Weights of a small GPT-style language model, trained from scratch on English Wikipedia: vocabulary 1877, biases on query, key and value.
Each number is 500 + 50 x the weight over the matrix's rms, rounded and kept within 0 to 999. Layers, rows and columns count from 0. Numbers have three digits each.

# layer 4 MLP gate, 320x128, rms 0.0886, rows 241-319, columns 0-127
483469567544460529530442473446489485521532479534511556451467534558441496391478479567540559516519619425536475558495430575445468469485497450561565433462572454405523407511513488476521504593517515596555516494500485403503527522529515425457528405466505578539497558485455474420442478530441429532506521571397501494545569507538528600534537372439532489552508501476428491359518547534480503485503
492515508527579463461473516510520483525462541473476492490460526462516418543522502549515468488557465513471497505513504573504552486531587461475455492567422537509426524488559491462475505420450505566591469602475515506523428459492509473499496459507512475591452475557595501572561533479581441542485554546415571585562431516415500433529486461547503489532494504472560501469512499493511570536548
454484558568446575485517499444439555542538536495513470524550520438581488546573460566484566522553584451618485546537398429512497418447471464521556545478449492611546498533533542492520542529506536418442506611465498535470523518527522519478520502525595556502515443511463470487475438528529408438456496544372544512464497506557492548531594485496543552465473511525564480475467517456481510471569
518508532522442457486454530508472537512496525523479483554452469498563448427545477493543454478471574509484473435477448530451582418502511544473473497560479472446396521576482419409450565522541512440542390471500513489483471553520413511498479515468594425537495441547491549504517503495458436512423533531516539568487526613512534475476598443507493439446512512518545490483423488547491602422483
558463503513472468457510652561412414466437455557578502467503519439459442531553499472460522447451618572559556617538564512461502598453478533508530494547454501431536433476551425511491429460552523469571492551503482546465545439551479599465455498544530578533497585562510528496382534569484536451467497481499411575500541468406521492478425477554432445492424448462519483505416546497467445496439
559520565468521492480541437448437488524472555573490588513527540604557525434530602501468515486453533508443521486523346579510433541455468560452560492466574460457499596612483441460498495493345528509411452500481463445410439479526528437577490493574508462463468549584488492481460550492556527477537554507538499539390454505517544392536509603456504528570487537460534538554602531495482519513545
482469532476442551477514402481596487515562413461538431522464588494600507470479581533569491486554473479464490497454561502487462578512495560544550572588499532484466543494450471601458461535443524490410580439569520540408550458435488479613445606552539415437522469558459473474585413558465523494526497515454531534570530497471533557494495474524494478585527474607515461461455477481419525467514
604594490450645508539481479575533468542505414501509509460351522442495365453423611477511540536503590479488513527410517520504421508521604502518535556481558493513531468530453420565471513565437551464518459538558474441469473435582521526529437534500508499464541412536512471467518510508478440545500476467485435452456485406475429553469501460475497464562470497454510601502581479483541454587500
552495454534473432487466527525470506543448488527531546565471498488543504454496583474552437611538480465511437578561494455432550555432582492444496556468455495479569405535488521517540579449531528528460523431509472469524600443515472473492427505480504502453408423431453549458505441451585489434534478545482447566498526486537391627525493450508459451543464579482572525443500538486549502544430
463500422487490473528494551470511379575438479489468543610512483570583476547593518540594512499503550490473499516517472509532532477504520485519522501505436435473493474461548461494449614452578575608481463445465430529478526450509566517460551535498546481566498431433573493534572555454551558606490558500521546531433580508505532474521525541515481596582492452455415538437588516539510498510580
440497468522545516464584499488491490457328559502508574469451444512503552484513582515455525463498551498409532566536490515549559497513461384498578463494449551403417512564487526476523474482471452488485379481489498493542368531523532441399530447477451516480446567556515479561447451496559497454563516520487505493462449497580509492553458464533499526465503428503469531536486487572512471516418
490411519560575544469528541517563523495502561414474570446502534430432470441500459526546557449491492593447508511543496551520499522473484366528554501477537444424520440500486552479461501512558505455465570522517581561480540450457477554468453490468462573423526516521484429459470603481473470494523475389510492466420530482545410484480484496538567443511432546451483499502483574574449504472503
483492521484538453452496367601470502412475506675538537467508485535521465537476537495464502529496479530532445650432572530484541638660458599429522546569484537537546440578454452503462536569448530535497448424566571620419427531455476513489521556479544526580428489477517525564432520499491604491497512566468465432613459560575450521526479443527593455563472447488364518444553487473405488469499
513545425485499557499480538414460503541481486504531538513507383480483428493493479447460548506436442586537477445527464532428506497413582469532450453546462436496522531493588447581415514416562580572578509502464425490603523491541476501492514516455557487480554475505527505556487540450522547532531513601459474556423479522486528465390466512529480481401516429605459419472562547570477475519491
472478528455614474488437468494470396500538492461532464521494438492544517522512505512517470456497420491500468508513494515517510442438566446525571482533524382547500474507485546434439509432531583545516577504501506462624469501590527477394538520375437467489468632433452544582372541457496494560458468530468484496530564564426455559475511477444437472505589509504455488485497533493611498567461
467573484458439414469550416403530511498521476581555423502475494557570501558506469557495598467494501508611512513446503544502448514440545520397437526468612450494542497481522459496515548480516608494433446442538454444425506539502509479402566438445368487541523466497487487518456554445430394467458455495520522488544534556550477522627509542499538511419534528451458400486539599415573520494539
510527485446428522513511451479540466460491518514526446498486473575448498456477524555407533565520530492582440520543475395593523441523480574524561430571464507424496401543477466519564486528480435541510592484458517483569540491497523548518478416492435452485564489556613526487409551426434562541412408593457453507591515530470481487461462425512455501436509537507472521493475594485523549556489
539478518493487516515439539450431569440527415534475380560440518550534490466549482499533483527478509416463494481516440549515504517475395474459553522519545526523487465445529496459491404451497582478433492483448459535398510496520500451422496442559551510498547500434478459636509363553521478540494519478487490429480520540544533490525562472537431458574569488578526516522529502514501524389532
559457453509518483532444477504481534415478489539558518406335492603427486449504490455476550511461471543526410467491541432520528455379487439505579449459574484461527537517584474447477462524534492461533458501513575490549521466503465493502536505399522415532590614515555429460484524497440502420582500513575510466519481544500563578519525463537505388437521446559421536501406510433469570487459
536531507555556560428512464516532477538466560569455500493409514553561549585521479575551525484511518493547525520588490452512542495479520445577515507420532484435458501528459423423477507496526499356435573536512511459511552465447495592492463566513490520467473527499489448489574541460541450522441473536480523542448508518460523437449525382519481573493533463531497563502517554446523529477525
528420444484545524429514496557503538469442504451472462446554457407568462507437434537555473524455450504506441520475508480473503513485508470510568428490472464483552520486523513514455494533479507417491465468503443521497600544569389449493475466412565433441453459521518487469532489408477557556440443491443578516463503441502609582502477535423479487447518448391630543449477461477513515528460
532582457467506515518572505449515534459461519553444561509425514512541512541505527442492505561480546455478557589509470527492552381531474549425405471549518440512473554485532434565507501451469375489447468491416481451554423509550469524518482543519496453477439534462587375487488470459517572501484558447539602568504431624492410577479569466587472398457643555458508538591487539554512464413496
513466485415533510502533486530481514509536513497562505478524524418582476530492507499437476516462537514445490490530419538479486637515442470378468464465426474477601398526443478494457447466506498471448550421507591572499537401419563488519510453477426482511473412480556549501549486502505496497524474542528479429518488469481472471570504583475534437539474495551514530529412473518483500386462
565579506504544484425604434481444542535590516511564498550522459632494496329415442475496540480504469400572494490483518525479445571516487551392548603530587411417558534544451537533419582454562564581487560480425530550560560598526490603507504469421514555514440496519473536505554574505507454444440440483523524561502474496534492570472429473528554502506516579525428425448479602475577494557540
530548567470529461450526468585510527494467470535431550470541567557535515500503486529560533556437574555527570542610444495454455535600510398550579504549496538588441427551528508468503485524507518533461473598572542590552537533469422518506454495507451515593478505521597534407586490548510555474522517450436516516471542542414482403577519501558535442454457582462487544451539434503461513554480
503522556432468496391533527481397528435512415390424522545565501517465464526546508497486539499489553438495503492569532454528445460541421349489511490516581462440511481540529517469481441454431557476486609482521551533552431412418500518584480454465450547460536548549518419522509459517476572551552477544471536493467419447457488409497472494512586523499544533595476466528553474487478497466434
495524488441440464517394432529496507493498497574504532490522535553489570569440494598473438458487461507488380482570493447478484475500458537485548535441449540492505465484519594519581472361462453444386522568585496467509467408387469477459452537448572546474500501483470495575571433488471565457543550441550590393621551515530483501535518502405530484532418576443494495528420566409482465508497
517557503511512478543540488567448436618583484438506525412560514517583477554476498525596493566535553473605509455463518485555455551436409528518541404438422588514553524486395420472507417525425539454491508474518532387484498539520593511570511453530527465523552537526454470482450474493508523556526474490488508617426508519500528564539505546511446470499512594592497468457502480521552585443442
474519521597514434551527497535478478497503511519500468581509581553552411595483515455490536484551528454530501514545482547495459547528537527410506585460514473595506588556570569406427557418439478528516500554488546534402526434451467572586501592510450505463526422467527594532559546421435564407460459492363562540568564529533457586512522485425595546545490556540496541479524457577394527586558
520473532472439472462451502480520466483397501490460530466627502549558477479476560544520516598415485557610450441521609568511495512578531515543527441521465548503482466517531441592616561462508560440545507488501503493594496455453430534433505587474445485595480416455566500535451495476480547565479457413501494574592415562530512570472557531447571500556521456437502569542538610540386512456492
510430540591503471514467439563440481382565457499510590567440575581536459490535425449548552555500513498484394472561511457455558587525607505554487540604486444445483444476497562419437495479549530573461532507465486475509559451553482429520518562464487532551538435473451495403481480487528466472523539532430416504543427400479484472528449470484459519454590496559552574447489506462519586497470
420459481477427605501527546580485611479428541478420561462532589413469529555473402490478462491404565491516638473544542461576500521548375454532428537560562541511402528530519517417542545516469532448453477489535515529538624545513536571483569530539496419401499486453538542572616443495540505503470540398541586494410522453519490502510572561519464489450442600410509500448515559492344491492447
515409481463451532457443440395523472554483398551438435386497555533534502510499511617509573545576488481536494589454507553482491467534412458471514459482454572474527521504491418535487499506412541480405484520523481455385580572534500542431411455513500518461489483429517599485463501477448476427461560485443482451526440550569444596476544611503586402527430541508515560549457478425484521516492
429573534581436411485557453500400482542555499536569457548485452576538463499621508537521476593509449527492495516462471555477407451520553464487552470392448530530589516543573484446450510478512649511482461489578458531442538545535538516459565604425500479461536519526494517530513597526375404452556523437523397456477432475535491539494537502475485495447461567468489526470588494456510564482509
503586517481556440610556378439483469449541579541509467520443507570566534536538495530489426502479524445553545520468512555486499507514458448499489467475403523529408492482466498496514486455463504392477432530528511478528527436531462468598453603503444473474548468482471556487467436572451448471527481432488495528451500516479595474517516436454529525516570588387535525456475481412575587531480
476541542569499516434478469570484544408461507469440481433497498519561492472495471428560465561542481539564503416576510519473485423556505526550508526615503509540589408458417552498589516459432562550573588546558483519489500528472620477452550399514504509453471459490541539403573487509543513571456490520530571514476553511555489462454444560458479465586498512475538478480577464539519489505512
434530386442445510448488527475484532499493479601602503542451576464438484575525488472505489494504464438537490558567561504496468455451559475551549466503509496478540537603539515447539518487485466520578514601446454540565543500485446525484589474586464560509593406513589531427467537404512506498486504468641488454458423485537500572518515473482503452521514543517604520521552582581484456565543
503443476505520473464427424465469535597636528518461543552466509500529498489585445559443552499450515546462486478538562411485511538420516583494585373517485477513489444486463461513469503498451494448507495531501532422485555542436462505545482549580549447509569458531498483475491474463376580525376556582446454539471484407508488501507491488536498443507539493518459470495504556542498470437548
426462480562475518434552458496529556536535509495508523430539495438520484557417571476538527537474496551429536575514489492529586382435490548570450531440477545518551443463531446474506543538558461478543513468474584493585536396548504494580431516530484512526461543472549500462525505471499471490500542529426572510505457536548509507549551525500517401463528569457512505475466467450573456540421
618538438523494496412396525451483468531532571489482485547477592561541498516530517583430484513460513464454478590462448422513410422416459563505469473468510499502459413495469535440544478488490502515489500482545498424437472463512542488588477441489501507502450555493502457559552522437509531513471542489491529524424460504562493457452469540472519535481430472476496518587497511477539515450434
556584485604539415516514558509515580574583437518529510500548499523522467391478583504480530490548485484449529437426428470460544642436459462525479404471468532488524478460500415462586577514449576516517540550387444459477481493480473503475503546475440496597524444502566581411541502426475427475556625476520514488480484459491531487520502515481462611518573502415511536538422464512426569475444
500495592436412448557500578531559530478547462446529518346451512445485468506471499530576500486422468465384500495524545590448628399571548642474540553511567577461505556408449417436483407477539513440541547538564479451562552400515515560491423500544342485433508546499474521433509536437499519487486473484425448461419567404488432527506493420468486539551564588567586510572482531488552465485527
463441562596414554542557562474478543449530524527563449537478490487570474551474480456489440593519498500519590471463488590418573464436530460486404563598421487499517538553546511556483490449539472478527562487553409472504569497513574539448527541425552567474471467476590497496519471500515458487460492476576488583456557437404542470574544559511498495495478525494559516472488530454448473586491
589513506402378412440471545460478538484524499503479534553487487609495482573466502553498447482488500548403430528542439574448564601526401439486534534445495552460542487529551506525533509447482417468444513476536453577542466498494425428549529466420464564494496493456455497498528520472540519496496490432523529484517429497404486446521464581488517510452429601487517486521615513485498564417437
468517522510546483515500470515516433541547461504555500499551593417577569465533516540572490598521611338446548510418464526431530537488454545440457564548504502489545452528473467503465505533493532492543552599518473487466499584437459435560530473440526478469492563578553471463575484470632445513453470455519489503528494547436483511436544505538457495490514539546449514571589558412544527626437
488570589549440486518470475478481487524539446576432502431475525500469488475490492472558486446483414484584493496379593508457535491533495473533538451503533500457497438545440537464485383422499428465393503505510444530566490442559513449470530554380541495562559411575505559497474615464530547518447474418531470530503451503465522515446519551614576495531501434585444519480452553479559460453454
438505500562448432522471554492545484379484571545455538433474498488504423564504546572520457476453453435583450474379501619534471476505548478495490525478487444467461479500462452471552512412485477545490519483530508545446392545473562537434522487406440503467510498422517490524517515456369482480513574546590572429560463474539385470488435401526484536525508568543472566525481495590488548447391
427546516583561530490521488522458452465496545512402544513457505444524465466452537574471506541524397562486450590534564554533452540447516470608470505485532520452498456468524527467533461422557525581498580430463525530433565479511490470566532531481439527547532497526562551543591478510478494637541592627522564458469545470550577472555422507540544525464506424488538476425534458547470564518533
498481546517528525491523525470513549560511486542526516483473541586530548519550506474528471533512513551511544407499531509515494529509548480424471522470444543480481517440492539458521445487432537523387459530565477483473532604474525566544443469490530462511462466568509533519456460522520466499439517483448499546490423520391400496511511458474510573446547635480475568486557548605474551538462
537464530538412468461447448515432423470572495512459476520538537532495449559513478480508477531492433600493458437433480469518450478342579481429540450466501488479624564460513509545584510451550472506400513533574582417539583517443560497523464577525506446578484497521502518529536481510542455377627478463476461475463524465408515529483567572552535447434507572548443458521446522523598632484480
405488578545564415443455430543466458487531485557517497474490494529526377534448571487464700523498504490435518474606493487500520522604524448544500494472504425449462546463489541480463494584481499493534471505531521549494541458575546417502497474488497480481601464459476447536449557447543418517477404533520458505557587443455440386522517524457483455449522506460460461475566584522572428434439
527490555595466572445466486513433473616500467497498545505493525507526494535434565456561511443604470488517524446522460502462480509474478440563512508493451468547551460498541512479467489572519609512627451564564393485508472502466483457553448448470550491531585444507495474626546499550470441534545407466523573547547458539578510537509413500476528546477407483445513556547590493449483470524529
482529533443548499492486495601452531513513512506549494527481511453493429488538504406496560565469455463529510478459517553626454562526456481478531446465488478557386444509535536527504529500407604514475507567394518655400423513433573462486567469589489486478571503466549530425469486506559568453437515546468462545491468554463454454624462527609495526421541495479482523541436459574475465445417
496478513520492520401461492501451434601538458484521588448549484477535493508521507459539479450549387586551453487467479459467431528480460550483462467416522414593462539482544497566443514479478494456515472559639423503513505536482541510558426511419569498372644482530537563473491594387554444538558508458523503502504453503493387461642521561492523470545451455481553527512579597561476515551458
531464527596538361545507517419602534554527515515502468533433579473480498567491507572638437424475435428457451430489440488484532419430529523560536579564524422532471480530562464560554388545436436373541455585463397527464538545521503479576466471569462544439531581482567429495463492415534581591499469472520425555523482456492465463519492528526602509479462527508549573471514522473518530552455
350605484601569479494554516410466501559538552509541533431508564513510503549403452527493479537448505477522436489454506457570511520524432517554584513499553507592462519579443491532527628467478458489547526579373506486494559514386601480517559528532545507562442565602546462510590485599466395502540512527457514553472490471525538534532524446443412488592513538496502548531511495508552512524580
437500534550509483580567522573457568458503554535469501569429491581483437515389572472496448423466513524530407434439435515451491454497480534524456515545399509555604472450487511548451504489519509543567470485506469450503512465479464508526428498426491404541480446400424483503558540535486466587582561522420481528521467579534595554498529420431485552573505548399524533504521437595467508552422
486522470537533517493510444485504530576468536464526470470475518533468503458436517515500577460420542512542529503496388518508541482449508477473567445467496454475541456570547459479579420449538587552488461493402475394547460515511488476420425426495533475531518542392516526485490426581504472595497468530472533521584570488571522542480423418422488496530540464498445474431501551538551440467497
473527489557483425557464487480481501461526520369498437524405575548554438533466400501566416511426548544522443524507517397529488636442474541526549519564489488504494489524566502458463389599565452518493504516453464651477490492547561576493501445513467489415565513416506510384435515517507487532500527537592445574601552467553463437530466471558429552563508426498479515477500465503462497526533
460523481446518511480546521482450557452467546543415531502471481492497438461499544585470454513423480499530432462506607437465374489500573462605450494440538445416523509497504488484424485379460614457507541501406593366484506432550571520610482513496492507587538580535440531548510454632495503436528483461507528476458528421585512501651426510450507468515500447518438486530483522396523528485521
516475481582552570441542447571459492551573490482513572504538472576517485445430508537528539436474463558547470473470496441527586548481569455476450536509463490557442486459503538500476496567486468486491545520483442496439579462538461484488495528422433510428498473479474596467528441519457435446464429537545531479483406497460453544601489558561537537494390471462550564422502508472450516581496
393537480508483477579514426551514572423519373492535487489483474516517441496506508450453544418506580505451614510413512570531536526546543545411478512430504549517522436469507430485504504533516538455518486534515520467479551473571546406520553459491537533485482478565514512511624561589499499481473525511442573562448476477457494527481453487474505541527458585482435454520556553417466477496589
544496518478460537458485437570610467473462521574430436539499463513479483545463503461478481493573437472405417498485610494480511530489450600459522523431432507436549454500495542474480588540531509521485442476470479564513486515475474583515545582484485543510487587469538474524575571533437560463467550415525574463538411553580496518492539458487479510516573556437624515490430431453476411450493
523579458504502455403560512407514575412529526522477454511574532459515472548457501424424512593484536430592425587450498413456465512577524445551497511611473500503576502403488409451467513511573549521446504480441595513528554501593454582510520425502547538514494505555532529524595471468552441457472484582511503552477348629529556548477512453444553579473508535533441445443501525386530446480441
445517546489550533426503418532570418430516510534486518515550598552559469464477467435433623475431502608478536613611489506500549476471526461485469495496569524551508516513526520460630571625432580476527574464431530457445612439528581484439621410518416494468500509571546557479514561505545481465415466489507470538541541485518530551605502500473529470439577601511511538539539476542617479537408
416508480488499525467480391519423562521583557457514368411506560473413446562535549458557505442465396376568510525480495455410497473623541436442492545510509604407531559451534425452485363566372561440535525420353535494529535512567463586476450508468490543491507515510610429461632503445491402534498461504475442545576518508529457578480606472451495485519550530469436509411535494493600462410494
532463485526452422469589451504518545514553427534510465427536495589477538507449491543446467534506527507519428485482420571584513445457434473395472551452530563494556498445467494618593547420416454450422584417510472486561494438470454409531429522398558413431499474470535547451486556440453535489629520519508516598471439540473508473531499562553511474415518548453500456486594468553393640540466
488452466528518434531438401508447470493591458441458540428456447490510547447496569515450446523484504482404481528485477378514569469447491570481506570492527577463536448496590580430520451534459529431522492531492436506465524525573481478452501447405494461444500473517498518474529498430485544481440478586481485453536490536529417571433491602607427534510478413478561541506537600511548467428434
428540550523560531510525552542410359472512412505465576562466442547573520549441493507499513461487542447488537489418454508568490487500510517414581494540459489458514451542616525441554593611390529477442488352487533465458524542451473521472557532528552545487505395517510499555461494434501572480554512567412562527407603528560447575448432477504533464501413528524540445528513343527448475457473
349518542509502447491431526500463540446526532642501521603528547543489415375567534503411534384482554565512427538449573492468508509387510544546403452634480484548649486556523460457463492503499538566491404435522515592521423532577554593468587494463535484524522512488463549519490537532511566526489533458511467514467465570558545428540499585461474579498421449527478465522498612611526557455566
578601559494564442480595457473482446507437530442479631458397491515583487579571507587498485456470489434600456485449555550571526490465434530531433428536593465479449508505455438467557512486485538490432545579439517649508492497464598430608598476459499507468485478473460453487442487558490515460495467516626505438561517543475504443464545477406573576452429568522386461512564466545524614469528
494392549454507523542495480438523575491434454536498457579592542484562533489567477504493560487531526586528432464506543407544518476609524553488547523556509570591527537527540468414485531461490557526494464465424441559562500513565383484585524446479485537479405524482466444556489531496445403485555494451466419478521487498461523568528564532436485511597603444443583484467485533442503497553448
478640451542527462605486520450545536528516531593404514509487520501442527512452449483472539505621550485527552537514509578510507532532453433461538510487599443579484435491461562547480449539439469469523489493477543575388575564626571470496552510431553540562518442573522593489447477512452499533529463547472432519485494424492427608552601583637495510404420554607577517515635512495614486527440
604502537622547535506561497526543498490502520480477576487599423516441478519446474587487559491492465503576510562407482455497520514530466475511478443448500575489456435526525413597573442486444492499595459506456438425483478541530498473532490409508344517484512475579532523568441469569539515456474535583575555506590427521468473401599594459489510527394579591551474552526534515549463456440463
473417544568577595502584448425425488496447501497477533472478568467523436585580561616492483444420512501492442455524539548551444484524573422492445534544540499418518421445536510434423472478525523448478552506551594525498489352564478459460490461549550425497529423544580539518481511511515558557418580536548467474503581522535434554466532436418501490525478469439459578477447529576545494483477
487496545478430558443504512483554440593577485545447503560486526614476560586488521481569576493398575464496490586460503574605551515493456479453491567449468476433562541577496550482554548589574396624525466539539488473499550590492566519476490452482525501484448547469431475432478580451564489531525539492385474449443481405568493490540503488460522465520496395407461479533504522567510404493453
414485512414490423625480447510572509562586479472463501458451472502571494424516481511535559503560548581532583553498552407536539546434464458443512505412521440522457466374502547470509490451467497481585437498490602509455517553461468458496587559456486438480530480534484525526449466519499525553542402505523504523540567433482534574515531514513463511488549417430481435553572496490564534480552
461503519563541485482438440522425524543527453557481518509460513450530497470446459519490500561435499475487462488465448530497473483691535484430522506449494526619460456456467451509506456490571457447474534500422565463522496500536461506510458489544529529522472482587521518477473522457485455455509460540449471511526467527468551467500570553530553512645456483413578495516500449625571464504539
429474519400516519412509505528478533542537495517501472524546518537475414437469451433452514432531493526486489480497520500430559471504529542509457554472450565486488539448443560572511479496523430431346525482454476557488483534541510474574501473494468448538487483549396580456460506512550593452405541551505534538440440479389533539550514476457387463553515566467453472465445544501468497561537